python train.py --n_head=2 --optimizer="soap_variant" --beta1=0.95 --beta2=0.95
Each number is 500 + 40 x the weight over its row's rms, rounded and kept within 0 to 999. Layers, rows and columns count from 0. Numbers have three digits each. The size before them is the row's rms in percent of the matrix's.

# layer 5 MLP down (transposed), 768x256, rms 0.234, rows 364-470, columns 0-63
096:463503551478443493480490499526562452534521508501474553473543469506561559515417452440587559513491377554554547478525478466483470540522562514485431501434542517539458455516529571545540553500542447
110:536449594546349532497502494490479479476500595558523453544535520451530489493549489426466605511547508532492464476528532550529550519471514499456502496485524553515505447492512447532439518513515491
095:549528590429501485509463462481529512455509508483546452524469459485466539451575436490521662462531489453464487542559527438480488516526478442429505473485529520532465487531495500460495493596500470
097:496421486503504486502526515445444448516457508476442428478520502528530510501523419545468504422491494534516451422424485456549516548460518497556519543553484529509536537484444453447507496538560486
101:470460556424466372554558478506531505542488471487443486508498549502460519532498569559513489540537522540500546382473498515516486438462470450491488417449462581512459521501495532468529394531478529
084:547445441552515470531534474462472502482455516514526548534507517502568560549413514523509472464535573461513514482550416421550470455449503465484500467506549502594487502541482495504535479498450525
100:518476503568533545489418444513558506485628566473512545500584590476456467514469555513520504569411501538524437563498502544563532494485472493475466504468463536480485547524486471508427468560499483
087:451493471521511527488441543550477502479560563539488499504523458470406437427498450481525537426476453533525534562454496546522499534432533428482478572464495528420453515409500436483449497524558475
091:494558480540514439523435504450483470531453476498517541570437437441495522547507509430555558525473571507527536489488491401485513530563565517491511495435531452481479533509483557451515535469563477
098:531518476458482419489532505472511555471496496483558497504495503447391482456497510472421497503481479480513417492531511466440449523521435473536524495523437579455490463482466540501554500543470530
090:537467452551498454545455500465517481444438538480605511526557517502463480448495508496522562482482471478504426519526510455549453397478518554525515481509527474485523482463492462551500526497563526
101:497497515520504525505447595524508453525486435509515474511493421455590473557554497460455474490536579463495529493507463485518435499514531464552541443504465519494543460504496491499512597547419454
106:482461508551538434444484528421540515457459481469494477471506505518522497485519537456510503509544464580549489522535549445498498594508444486573498495467483502539501441552477533475406509445543598
092:500477398474502511495472443484503507480555502543422422522475503458454468478529526457451473412495472505537548556466493530503479449474497485580497477518513499515469492522481416539484502510513419
104:471403519584565458520515463541465476521483489459485553499445516552479566508569509489463482556542543493535450520417509462535530490544502474480556579457515544491482483562490480462445521481465465
094:490509536534472550490453506522500507466519485535456523544493502452477493461513436525520460496543465467580520540504464535415454494443474513418468471512448474493465495496451464532436509467492513
101:523535460524478527442450560562539506487415606496504523498463465505525433447456514473453529438494447521461504483471531436512504497551482457499560526529529461500494457461446536518518473477484453
101:499517518518489579479469478520508589465572496565466525530498518524505513459482486533517525516525460465423450526454515538521479498494522467499477546478453502553452441573455542539496435516503494
109:449426537462533538580452486567545503485495498396482483551468494483481458436506555484480518526497512448503543513457475453524509435464543444564512494551476455528517423507473515497475486442533525
100:506485558482510534547511585526541514528517513426492473534478440484544521474555545465501510518535511485544499475598515506519502515468485449510473496507439564469477474556499558538485522493571515
104:524506424548448511561513489509464496478492501463513509534497540534503527566526548452487519480498501472437479503573550561510532487399486496452499543543499516486521479537449493504500548467449468
084:470487426531494468584449469508536529531568529498562532508476470515497541397543558470464506474524460452506515574429481509516469511511571477521557479489500505447479527524576508477490505520509475
102:542540449480515441503510547539504477451478540463492464557477463547508522475529546500480509524487505513490542570504489518494485526492466520496515524510547477514466495493446498513446480494478594
106:480499514468518542505543454523555503486563516502459445517564492469533496498421560463502490504432541473501495548506585558452454495455484551468505441495513475481576524508539503607403466436505530
105:488492508521508494543421465529522488575475484521463520458464523453498462444520465473521539494578542586507504477544604516554521473545530471471450481548514587520452473461504496493530473529562566
089:473451465447537471517474430439495511511501432462485444556517421532514521551556500458494554484444465474469482463567492490441493517497552518507545480499486523571563494497506517480441531534444512
088:484520557461450511465483423489481539452499503432584502521565495573484449546473481433453483540454517487445563428531510508468580543522486520522561517559510486484479511433464530421443576495482461
101:499523483486446502468395437539533539494520393553499474491558446489517536517526461491499512500460463509586470534503521533533531547472507486460475398511499493533521496497547522497508439565537454
091:456533498466499437530451438442444549415483473473503525516542583463528508522447518519542542481490429472541496494544499526506560452507511469465482524470512577487471448516550483497517435548439492
094:512534455498535536484491511519515462434437586502487525560521517501535532454448488453456420492524555487579479493593499485486516507473522428504492495533492487540492573547435485474516525486471464
094:507521482498532462553467523511458488524408484556551487536520523481468398482469509514564529588486439491475512518489409601561501554501596461448542476464480578559465510445470550534493475557511544
109:567516456480462506419578452538544538503537502479516506502563546499512399534526435440489449501526451496541438554551519503505523506526546493499544508448503552515442402588521482518458523580480417
089:475417466530519528526472448404460469482473551487496505471499514494547464474489511506488553446447519492457448581573534470466450483453544453443487468478486466505487509459466480494498551466531497
089:553508524506575543490575574546414578530461452526527503564488468517416467504458552534555557482591538513563472541536522521525462525487495546526474488570459469506534483544459452489522515519472550
107:559534535521523504429492546465479536476417542473558493468554460458523509529513517530494527535490508569425529479475517483512483477477457542451572498531405517565472501586500483573471558461456528
099:476469512457564543478456552434454497558516521552481592426566453456488446547549472488470511502480476519471561416448506485470486520563461450527506488556480509501497473512541437468515514475484441
104:459448463497506576444515491531513542506533513517482476456578498547504538584500516526538519492500472473538441555445524537499506549462431481558481493519412479534472484550529445487512504495487423
104:488521518474513492462526471462513486498483474456517462465523488558510526461520508487524504466433481491387487485509478588433478450473502504488421444496548554529464458502528535494530480505474474
103:469481470476517506454470501474496465490487467472483512465499490458455453449495444448471495459504475465460450507526507431472509463488498491452467446504460489528451492483468443444498506477507510
093:500491496466500536517515478482504561556481492510553498502528563465517469454506475475410475520557492500491538536533499523416453504488544456487565454500468540580485449486554452549480485466548462
114:501455467486556505503401503523492528514450509484505416494425510523533560539581462519482468526446500535475485431512439526493503506479509537527513472523500539576530547494509463461546477480480480
092:499574477538473476595470490513465555490537498491546518488522511575521575572571527481497510478452516532466484498499495544448496500505487533490528608494440509443544516481463435509499524498483488
097:482521433475553532467435503485510530525454513486488548504520481549478480475573514445476509477519449493489573504505536572540548513493534549515491486547486494433525557543492503437494512524463527
087:504519493554539484516452450530494524479473542503463510529516480493497458477563469527513517514483396456559477567518493448468552485466545496510460532497455483462627527496483462524574526482524509
111:562468516557470467526547552541464512441505478494467471428418560513549503508460555528570510439473605497484519459491529551526469480513506587487513513490518524485545505481548507500497463512515517
106:511444481520520530463520432429531511455561444529487427474450480513526433523468527555514524530473506430474427516488512615465487491583538563462497519509546522471466525540513494462496457499543467
108:558514476481457526454494451475523466421520438545456464439437563509571513524478527463459546418538504475532411522536521476516518515402527470480502569462537453525488495512523472522458500509479502
110:479481448433533510531525523516498486495504546549521468508525500438529496465543598543491535463414513483567471455453525520445496543498448517602495467492497511506507503493440452590503437544490479
096:491493414522545479511484483575560475516509556543511457601539506498514479391497503539450528512569525483568541511505431484474442472495503476516396501508464514492519469534511540523461471448564527
097:504525501424515489524441514562475536461490501526459486515562509496531471533522443505509554507506542505505488569450454463460478480521511493555494496567416515516450538454531425475506514509600466
096:424479516435498552447493516529468457479541566586532518520514540532484531543568529490516531480532466523522475520480553522499483488540577473495501508511493490526433522472556455551454508497521507
109:512536478440492477469453558490477458494509505447483491529466490523466489495517531462519495466512504514535463386509478449574489534467507534510542554468465522532446513516543429473499525463572486
091:431505525433508564520467443526525464549537439557469419569452530444634489539477601584386477436493543514527529540561553486529491521502514495533514505501528515487543590450535491528496489496477534
101:579523543467485488480516531498515503478502527531555470534422566531509515453507531571495517461454477495538475529487524555458433532434508401524550514516526501481497586460525559506511451412491469
094:484514433413534447526518453488504540459461472487538470482488511479429558539556555458521501555471527491439523524520580459539474498491587490528551533555530534552497461573454531455553447537469515
112:478550514490448509499524590547466510494477499494459474504523473508451564478474444501501510513463544457503493554547535501509497542446487532623482460507489493540563488477509474441524511552515478
109:476551457473462463575469421431566488497507520512504499473541544515469467490571516484461510498518460532500470475437430454502506508521555469483490505440475464568482488468491592499483510515494502
121:505557544514474564571534478465487528479511452442554468528502542466414520541472543534474517478536515498430487473489520442548552495423520481509459490522477481485531519521422504506486558501505480
105:514494417415522494494497472515466528530557510484539519500552447460472476399562531499462523514490492511518563528519532535492467451473450463515428457511531478508475521437446492525493532489498479
088:537483582533485513500427597511540488523476587513559541446543499486393487415550550516571517544592519592500489520489562513471477532503506482463439512505473541495459480545511513400539503554526462
092:493536466488528523392439536473479450484524487514469555528547540482582500495504497442497457587432515486444472431484471529558511516459484443535483479483466430512489434504440468549512478511526586
100:514497465470539564496447499518584485439518455489471509544491456504474495485499491432501540501552518423491527506494462514486481506472526491451455456510556524450569541541507552529514509504502424
105:501486470471525409475484498551544514554532526449431529470455546479456453432514526648532523524516493529585421523549528503418479562515469477531476550503549519479512473499542473461469500491545416
096:455480509560516477511501471458552460454479468492521500526531492506485487515473546513442429558565454483481537487512554483492502500451474550516566464545544557546446514492484526491526461534498449
104:546512487496439490553537472525614520468525509521515464455527517457507502483513500477480574530527491525470463452521525443395502481443467460430464475522493504484532465529537552559532493472515549
093:484546564455515470449432531501552480461461420528508475475509489494468493467514500467551512497499433506446478486509584534493515495483529444506456510544452502465471543547588585506420481476452502
108:637551488465441495473481494595485502476486471502548485494538539506525569508421464486477494535490498496422591576489437466502474508535532469555516545521463489538495462514511468516471467499481414
095:606457497502487429487477486578488468488441544491522506497522392529477494438513487498517465497511481485505407558465505567505549452496443528476431468471542565494459518509458458574502547529526447
101:481518548492466504518442504505532494465496511507467471566449492545588495498516446464468457566527457498492414510538454508538440452491450468421468576577499434500529501488474534463477588526450532
097:463451556531494501485476416498519494497550473515482549538556472485517453502475514507497516509515486497484470520466380525503437398515453463432535504499505499457461518493473442502483413544601511
096:476497480506543494514509489522473559481522526564465517469483513571443378517514472482471515557476472469532498420513553554554476558490505507500510526498531454562482433516568537462456514507473482
095:442464533479471453492486503537461522445603512550438508491541502445506459467448508471510503442449469506511522488544539474488461531448530553541474559540516508580449495489524521496486490461504501
111:512546497455471552457508502569496544541472569439484481457525486530561492509562465520467519513428421425475559457487541535489504584495473441485432554595502496436533428548519520438513542487581488
096:486427546488510495494528471540548491469470485486499516498529486507558496513481486493521549468531514498527428606447441509514517545499444559488506408523485509446497527526512432443494494515586475
099:599426494498492482560513481530497501458592567550492552558504545573493411471530597435512467467536538467493523452511557556527511476513515458458507477486496573486483469452488507510540460543501535
100:509503484468491564489440570492538480579521428497504450523561432497477455490486440509543465517558533449509545463465512521500559508505494427501482592549519489519473499451509496546482492517532501
096:493509454528543491480473511534464553442558566501540486516427532538500471500509483518499462472540465472524416524512501491560492478538534469527550520473451498510543490511451466551533475554457470
110:558497535462552466536434546490487556511509537508553550465473500476478504513478470436466515525478602495468488470525491555439469495490608441524586497505505472433442491613491465380544496480461408
096:551542513489459504476545496535502538484475559480573489473533509475545488522494499559537544515486456552445450543493462434461524537465433527498491516526474526476517466476534524496471513511526538
103:462556511528529492528490527485459533539485521471496534532532462433482487442517561493442543502565526494414478508547497484512495497528559506518502447437485424526512475494521527495458589444424483
102:477509475531518484444456503472501522496523547471402498485585461435506551500470428431494478480516461435562498521506518459558493481459431441491539502496535417517492470516461526520543581519528455
083:526474498501457540480500462542497510499523545480455462474451403486444487530466501506497550508515489486447505623527453430484432557494509441478526542527521494533505508482475478442524497485461471
098:514476483543488483455503577479427509520470464466486531484528548480437536455390470450458504475521533509492573497505496538559496457510543488517512488495517504514489503482497512502584516512491506
095:571445518486473495461456476520522564412482507506492510514563498473476401480518532485509536517510473505475518556548473473474433422428593451461497503530544596520563550521560508597502544480499526
094:489469503479524447534487581459493487494385528473519573462443489522509550474533494596526518504544460501567467464500516493504626528469532488474500498501555574491519496556493509532500474506461526
094:511501449490434500538461506519548515528542499501531455507508508583500465469442537507438543512504506412518416535475444484474441464414414462479532517527458510475506505504510488599505454459533455
100:452526498507556493452536534459514467461523518495487456574484503474498521523591496441495565500521485423436548547540504473436507503518450433469481535452458443516486465401485487533498481454532510
090:532484485502523470554558498477504521537528432514478470460500535548492523536473518541503470507456516508544432482456442495479469409507503473495510538529434441492564508538469506487509508453499506
093:376493562495552434509463502463494441510458506526559504544517452454560520459491451489553389476504452538507466542544517489566524448500469479558476516463564456455497481445530505497445492521525483
104:512512457526479499514470539533532565439545476532473445518544488515456445465481545489497608484528499469521490579470519447499513545414470507475501473497534580491502534498503493457476518536521493
103:540440455532497424496423512563472455550571520527517553540546468509530592593487502539494522483508459565546475470491447456510521539547464554436463485506522484494527497555495583527574571451520501
102:465480383440432492492533498552541508478528487495590516491507513552503503435452492435518495505505509451526446535491519485542514454422466525413545452520462583532519499500462517500508501498494495
103:504461524510493538516534589472554527520415477552512490510496418480455539482393462465535517471525571503498396529529480496489508520490451473476519453542527492476544551441448489569523472559541595
097:564434603481518515521545504539498539478500508576516523545465493439424441468464547486464547443527522505497445544474487459452490491498503530465567522433446436483482434559554538509478570551551483
087:508478483509590601549537571477482546530487509528534487468499564483467433541498433435486579452470465478449556522520494514506586537488543529453499488529446463504495542477507519502501500518504472
096:417505514470438459443471411549502518502514506464444505501525488526578527501458483442462517491527497411498422515550485471474497540450560414533477529489526511508450437492504521525514445442506559
107:472533454495495491423497495493537482498471486574551500482465533538491474467493579481472489518496478505483490432432487458557477453490503447478465450436463552524570496479508533504534486460487484
100:497389494552570460475497509522484469562521512506461539574442535454488451482527514411428479517521473511502576537443492430555524477533525572475478521473554436522440430469540527514427436533504481
101:483500477473481462437548515380568524488454490534564418562530495453508401546507478529522480516481559568464457459537598527418496512547504430489526527534497463474545588494468512449486526600519537
102:479547451444550493591473471541444482450475522532489484474515470499556534465558494481502473466451454512513443461463505444553572476502566523514507517533492511515475544504438479488479503496485535
078:543588456534467522489478458523527581457487500513492451509541486519452470545481514441513569476426508453483470570382502540410496440504490493524511546461523544421489459537559516462503469493463478
121:484488467451575513437528520477475479565513502459507582454511507466414555494491443525492464449454501548489440470442453533526501525556506527540540489444512478548535427480498447497525481454464522
135:497529490400484468483496548543519513471495493519501593508560498479396474469512447469499461438441448455533495458437491483494579483455483454472531540497477520541515525483473567500541489538523501
080:545485471470477514523452527503485562420517492555497492508468455493515434527480513470464537528464521535502478504473507497433510460528453471501543412443457466486480565510439498498472562464598490
099:506507508520518569454527556578498466533544523465554456493471475477529520473455493542486449514552481562547457472539498480507521484542446554497572496504543460480446523510510417559451442438497562
104:548486478469442461450465481571542542448458495461457547536485506469453527511459531425466604501521461526466425543515522484497502532516456458452521432424507511531511533506531471446540566561545476
093:485555491555472610470524453534459482481483558514476486557501520493438515565489478485505511507478508520506479521576538474441504498530517466489511411458529476440520521501531485489474496569548477
# layer 5 MLP up, 768x256, rms 0.223, rows 365-471, columns 0-63
107:523572489556419518427528497501532478489476527477447469602462471504517483500456569538513448476467562503448496515428553475517535561527466488525458498509444475463559471493529449499504498559478508
095:469553516487523473528487474436541509567492530500449524561493473508507502518527491575471523531493425505498532553487510494491497535544569500544557443451540541462470552504440509519539499439490475
101:592512450587486506518451537520453514526548463511443552523440488513534470488515514538519522504489586469504560471482504526473526449510508502485506466471556470615490414559511582469583513567491613
104:443475489547383432465491414551498477549505520549482462562474516468438508549468501448490492539497484509497436474531554567601527495498457548522510442497482538608456485404427484565485452488492448
111:496540594448485552483467509569510527548559477534472494432498528503434453493554455476460575581479425540529452472476566583481551539520444555504499465469449482440527518444569524570491528522498460
091:491481528436493506453607493472504569513507475510539536484541462484519492537511563530457531501554471525510376542522485550469464554550449521527509526479497505496457485531521449458435502570478458
090:489484578492499410531530466466514456520532527522507469555532532502514480520544481502643552583451522514501459445498570439495475463503459539501541463482509479496528459522413575535545539492458548
090:546535519498446472454474491518526492533481516480571530538427487479460459508517488628452495545557555580480564528525498506486533454498545459517518443464467556533462500423488547574504545490571550
098:510397537475592471531482404491508457532532476526551619510451486535441534509477465514540519529504460502486485483483494554522580444584531526504505475503506502489495556520451447513519492500528559
098:463520538476546432477508571500490531418491516498512457447580498507517496492523498476472527507474505497403512553551490518496421452480493528494439499559519495483454510468541529529528410481490473
098:527535496498468480502538440510429492507520523565513491508516532545463542460511525495456509562490507518504413469482525519477572410413521528527521480448502551490506449534428469486520430480503529
103:529556528571455453475525540466489450485485546486547439538529512558575498526472535416437484502526578550487506412479461533480496555487481564541568482514464454566504470500445453424435468544542518
096:558556475548545488537490500588463518503505469535520560459511486459469528508552487507560433513494550542504455489503470510475540458461483450513568518544514476508512524526510465533553510488495451
100:480503529496487442497530521506539471493476480450462498492486466472504442495527570490532524573542509513493452414555492559540579513498520551490488521542496455452494508569509458491460515488488468
100:509485484520518548526484487430562540516499541498534536503540519450402510486515539517450466525488464523505454566458498553536517425512502480504534472494481510524505444457508447558450516490575475
107:481460447522438476489458533407576499511490504521422566542476473458488468504546511457498561525487501556411445537514508430535513540584490460432493532521523476522486563506487532475542496529503459
097:496503479619487542439543502530567528528540416459483451468523502482463492519514499486512452482487444477539475515513547517414523561558480531512517478471586538529490504520568477524490470501432531
107:521497533490505534432502550541497470513524500547456520404467511436485515453521543534469487490495545585436535438461500571475505548472465471511501516488538541461469453516447470495538451492426533
096:461454490519523492454540518480505482464496580444542522561470498506500489549548447485506521513545460495499471582506479486397529531521497486506443547518442502445524560534507552459474458526489437
100:570487492561429490551509525516423494488514525498517463488538552553517502484506446520487443515517424510506518463532513550499453539499495540514466545505475493486498531470481482530491462474508511
107:468513506448575505492478617453558505514518489574419492566478515468483550508519478499499498568537493506471477495442564485509584472508521505450462483533564566466485568487481522528558554552511489
097:494466463547543431504521491546556546461567465508468498431547494497430458477499546562514504556477459574476496513481461528448498442521544471440488429483523505548550412445450479458435476434497423
099:534529497509440503507509481438477483471513508554502534511482505492527489476498501508491501566493513552500539464503510453486520524527479608502520535413526482565447494551524509545443465507493480
102:481580546491472454474496437488448489544567536454529451486563527565518495432487539500514548545530493523473553476445570478493474500450548483478476426415421527490547550515509484563476494498448548
089:502450489528434495497529556483502488496544527442504474432455488540518557557483472574545462488502502436417485536508487519454422531501392493449467506453523468493475560474564536444535464585529527
095:497498501546534503482436461550483484565545473557489508493497505510632501483536467561537495538504463538451480522422461505570515553451508436530465466485502505611488457530531509460513504453489522
117:492487486455532533501442561530464513514536524558511552538560520475491520542472484453503560498551525572539477489526458498497448491518532508452445492583521523472450508507535450551504510475445515
094:570455494504475565492564490500494448535453544480499403523537509524483602459498521507491468465493515504434493496457479467451418512446494477548488484539472446447579404521499486470478549468443485
096:522449511515496493511457501532558474486527573478520483476456524507451505461466519514438507494568516506553539508470404488492547454505474601542449524496526463512502463484511493574496444428461521
095:532532456533474527501541467489470482464415522480458459491482498450495535558582568444465471414509478529553514507455516498496526455543566446528540488479550517533491541513445578541490507483515510
108:514526497520504532534488548494504507484456526516450452553546482475550576598481525490434519537464470460521462574436577407502514539507522614526430496456401545510516530506480496425468442490474495
096:519569478499455504453497530519555445544487467520508502547526517520488507506468526504493455527549500501427501534421514436518533466442436495492414391506461489450532486519482489525468512514429483
099:555481542519477613546518532537490428437520468434499485522522443532538534536500468473450467476490505450425521577490520563480525519410450459555454541416475521470512431481517550528486436527477517
107:517542470474487544509526511473436406473508421492527511511428484459493548496521509479542551526499528464497494523464474443455445512533448494493516508506511464586549430536591486519501538474562615
096:490583442499573457494576518513508486529451564481522428490487543469555459496523458455534570505585512514571500442508548555472438447516531515448469527475509360456455486516509537543483458487477526
104:454556526552402563522487514543460545485490457489502563518477522389485482448491504441471476490436540518539542554540523505480465551549484575565451452508561530459549367534474537420517454510464439
101:536544481489522503541519530407517525512571511438491505535528525453582471513471377502506529534489494537481536537488470502497542634529411527495579482475468425466496533505526476545530529479490528
106:454467467484476522499485502493491490460535558474464467519486451553463532502497542496496491517525516545509492510422510566470569488507481471458479548461539531405529452502518490516504522516486447
094:504510528491470508502449477537520467487558492547491534534510470442491582507488489525540457458467473533490487518492548462564545533545480530539427594495485443496467583500489495472425489507517491
084:474532497506525502495547503478529457522558466552508526499548504483463505458467573485470505500535534461555488533534536502573483513525505458466472493442507421382480472479506527497421482524495557
095:396445530508640551489505535500532470575502480491552574510511466499478501508536410469394543505483487453493465572550548496475466528461575475496447541499501491438487517478500478457549535491518498
098:467545412443563485540499544564523585478519443505501467478535520426524429586497483498582504520457468457441598505433526450590493558503533459483507482547446516454561516532509519489540461461495485
089:469461514540445443442461509462480568470485423546444513556450504477490525497448511469534512512558553611481526449436532519511488462434478484493538532537413473582464447523554476461476501584503515
108:458598525519484521435531530508454564550480507555524518542472512568510533540476544505585545500451481492433477417486499492545545548494553531558537523477459510494513478431472599447455478462505519
104:557552451509524524535439427518473512420555500526486473417512503491529511550507497449508447549469460457511462507522517507472564542534584513515535516445529490511515576414526570533546441527556526
105:526496499443517393485427536528554511479487523462397447510465490468470477507440506484576444525506437537488445399503487522502387530512557466440477493456523533571507479503462525441586479535572566
108:472455484486557584450569507517448574512546507498441499547518462522546501475546511483548484531458537545538514482516535508531499497474475549575535500494488518474463540479471552419484465482468534
093:573574532494486557511439529521482504450524431518555468522466468491560556458538428540490527505542471512463516529567418527467503539476487526545476435541523492543470499486483453517484507449501435
084:436526457537532531514532410506572504522463520506451536545493509501579524484566522486479467531508488497516464556490448456454443575507537493512576476472541414464447561467461486507579467523471519
095:492520560492511536487468563549541527499499466503510497536468539536458528547577501534572579515544538556431552501498543512496453515519542578486447565536537435543555491505473525460516416486510492
107:457548553501505497498543525539495495505502449513535488579527462517546508502489516497573540487460534565482497587445455473499504532521490574443475517484461463534577516481423495427534502462520504
097:478501510559503459481557547528461548519523602469469588479510520485432561483416457487576475516477494493511567490415539589497524522513414545461495464541503528489490507577501477498489533508488546
100:507487513457459526431459553507558507496549546511506455481490519513527527513432434620488473563427508540502377447537484543506519553491512545561426482515501500551482577435512460491480392419567527
101:472428536511470467473476501455414467527472509550427491553528531478497474445409483520460495477546508516499529540500469490449549546521480494493546515476484465571520499512544415456557511561507484
111:519540477526495438439446442518460619532512509455501474485459487435444431505462513532580506505534521436479534545464516497515453520502459473492443470468474466484547494577479545501530514548509535
103:525540471507448551542511456444520511454458547514482385596497487499539519592472483495596551528514516509489447496521472448457493577513528513475547509450476493515543440478516477511413440574445540
106:479515544448510449553464495481482493545462430471526521515494498467531533528499564559538550500459575477538498454483538466593488498554474470442574510512484523445550463455524472479483517511461472
102:503451453528462510523478468484473513561478503538501530547512576536521530533521501499506513571473467477494513467519462506430510604568476485520524493488524501550546499495503517513532487466424575
089:533487474496475503539554476468477539430575525488481520494506515550453505510400520481440457530524549508528513476476543470453558498506480498516511514564459532465563495520499528460525460480472533
107:592544471449500481428571555506518377481477440492508454500479496537528523460559433459471490508432555469500437528489432510488528551568494538530455548478514460562495483401429547553557566539470477
092:515434557468457502535550449495463475448575555464494511409494567420459538469497571468540423506527495556528506501519456531527481505545467454493555531459515526471459441514546513514460509512521509
103:528500499561420496501528524597479488472413539513441535488526494493500461530557463517507427482458488543486508532386505505577542543534507521574476468459516560467468532478581459401509528495569505
096:470495438535439459481523499486490566508484482504555524487471476531472553470462476486568565488503409553482520433470469486506537528552511532449466466498522467454481527459492508511533508515500485
098:558469496500433377485520506487552481545424545480542492468438554532497467491478581464538466555519545464463466434499546481436461510491475528512522516512474482438574498580562460455535507478483517
093:508484450503485543508514457526526504507504544450507450473472514471559504500490595493438417464518506514514580543514431445537437502445560491470503461515514431514502496462412476530492490543528535
107:500520497466425473524477477500425551499510481510484521498518445505466521492541522437501523532533422404475479499442487462469467537444500503512489525490505593453509522522441433444492568529527499
094:492537545424452470521418467443452499485483497546523584465559539580469491451499544498524547545465418485536470540521532570549494442490450496463511475477494495382453532453434505548524474480552540
098:525559564537456457495543481455462631510563487547482551508474476474536470436503504517476486499582537558448550509450461469456463502570445546556484535500466504555483499441440479467428492513504554
105:503466450477546519479436513471450504532549489494463536477499497518485501525540439512476470463460519480456464523508508441534520481466434427519469491537557426528475562545561501535522472550464509
094:518457515444461631541509436531468555518467468454501488474475512541478541508551539580516524472408519506488553473559460496527529487555447530526518577531534474532501494518452568483516506506451505
087:461474506546526473499508463422508481487455606492522459444494524492516440505528521521403466471547468508574490467554521517604508492497523505515500546489505535491508532535509476523507504549503430
116:514513581486504450478460546560537497548411507512519472544528483500516527474482405515487547548511544496512482436570548525530506543514556486490463544572583463513483536544428415440467517539469578
100:506484482503463470489380531513497543515470458472471503516431523533561527474512471498482469549552481495489547424482447562496522497483458448506568575481583492575468505443500443520551493575525516
095:468506524454483488463493540518432516434466519548482502493485487484470496550480457519525520486528451445557515482431489569500472509522501555525468502513526427519544587536554449508487521545578546
102:532558527508560454521516516446492501461435502549536478539531552532527467475533488499493475534590482506540505560525449515493461515461515480512483468468482474550549489533504507574527488527471512
100:466443519547439494521454433504567443539534494487550441512530466514477443447482487478507567500526500544513572493469493519467451482489490484486445485510552467486481480476610499430471485495403555
102:547543545487488504512445519521509500521620514593546530454484505491561527486485510540488468476465552509502447459563539489428526546510536503483474482584461496460419504555447491479504448453451509
098:477535487492503536539506545529516531480553521479450486479569539512479517433522487542601467475524519498437579525545517480475467418474474483445602539496518472460480468473509493517502437438561478
098:438520546415537481512447482530485546452495461520461489515538512469425518503460448526519474519501537518506507497534501484492482443490547500522480486477506455515481516498502474510524377483427526
102:495550524484476466491462415416499553393477513523511454439489583502513499521507510512496513527491528456504459461493552459451512436531514500447490438433535516550473515518527565435442466582554491
110:486454437481516527525494521503465443483457514507496516512480528524488473472547485461515443470482512546471490438402590520507538475520508543546461512442515564520446496536506516567518477533595492
107:499481578515536557471505547529554622512477459465473505494423495447440451492444544541503467505502498458510467475449559518482488507494510462532504496502407565538466469502521448529497525459529526
093:539494474419520528486535502505482474474540465527558488547500496529486476491500459484554509546519478550463460518505523492557490534449469578462522451564521435584581456446429527488475537562542453
101:466577517474515424519492538495471393479489517455471466536525546506484525505470411559540461471533594480528471472507473495563502507525430575498505526547516551473505483507475531499493526498505419
098:515498515500459460608553583551497480483562464588440494498487426503491460492501558473515544485552526535533558556439488509579494531455486573537504528528440494490518468446511501412472482493517441
101:425522479525467416542423550455590434474531497517521467500498556496512595534548541568467545511474517528496495508506483455462467522490507497488477497403415563540509522505497545474546497532466553
096:461497493505480477458498503507496501549475495560417510564538468468574466460570493475455478491484496552515553482521563517496472583554457534514515468499523517446453540482540511476494570499552532
098:579487461498548507443506483554453472522515531453541490516499481483423466457515545448519573517475558462475545487439584522459504560528481505444570456568475528512429488484511517433527539473480488
104:499509386475454471513487561456489488430493499538535494470455463587500494467520531512484516560530517457401558556424486487491516515478532541535479474490462452455498498521473470510418466489521474
100:488475458512560536562425496466489457461465538498506590505494471470483529513504489553496589520543586489510516476504558491578465510482508475454474485560498574496498494425528459435494511461481458
099:539549553528452491548443497423532523514441555536463490567499507510507527540501575490510428469461542501499449477516539532546516505487524454480549533532520460491558493563527527543558541530515512
105:412487491580479502490488482548458494514544502501513506513520502585563491555517492467437458548526565514464494451565525539452521467486532517496493522545512488493498436501454546537527471585475457
097:533530517464520516444572557532519554477463523500519542521501484466458498470522530514479496545557610496522494483499525577484496479488517590427505530528514540477528515479407533455505485446476496
083:496500524579426486585500463556418492510429517472488519454440470502568558482479516553499498469517472490552523489446490403495458510439411539470483476571517545531462499486577553501526544478469535
104:572458493477493454484504507543554541464483422499450456613607523461494499464526432475450483566575501498467552471509451504494559525496467559431569543497521510468500492465473426456445552505501511
102:458483492473517497526424494449451487559535503406480554559474469457497454450516516549449536562506478472507508515452560512462486520508435501458535533555449523543495466496510486430491504447534488
107:459528537590558385517458542577510485449504517545443516578490473469505430462534479459560563551474503521514496515481532461508472515531507533523430498416506450520482477564496455495588512520460495
095:439613491539524478485437507471485489550438527501548514417439570442566439469542568549496504543482535544560496496451513556482476498532522448515489559522474508432572467460438511414466533474463520
103:505524506486523475488519556423489514494507539491452438522482471525493520483486493535464502475458504568549478461480447505532530494585489508470469505480504484480463469492524590554501494455503582
100:435450493465550509510467494480502441498538484470470536497495516515459497470481503509468534517546482557440493491497515470503558505563545480469474456572469489504533473472460438571477516516500529
110:523494461513496506485568524522503452542469458559486486466528503508527465571448444517515528499441453537503504531526428462496484578487485472513459532516519538560499416494486519486536479502462516
122:548565518457452501463540503525476474529491491532500557520518463541466545544506510458499444468462425441589543551432495489555518448462466529502499508492482500496511539452416590511491474540523520
090:440523511546493449428462464552457440564485483471486451510563489491471480516537459539529441473479499491517456503490454505580456534494595519510446552541552611483578520472530525499491445495468478
098:453479467468480449504579515419519544506534435507475491587505486448534451480493433541516509534500472518482549496497482503519479480462543546465530468454548537524585449461508520549492480523569517
096:469468505538524514511472489523462440512549474462517448519538439478466562396523497464478514528454525580523475557518475486476530476466493502474452551444482471481542515508504533577506541491549548
094:460437507507558509484501500497457484483496565525554490536459490510566482451563602485468491456565463455567486522565491479511563473479539526536526454501485538493492534476484542474463514517435467
098:471544491595433537471424454542516457530562458492504560505546519499508538444516522511472485510481503528494527473523507419481479569441547507449490502445504508479557498523462552510471502473485476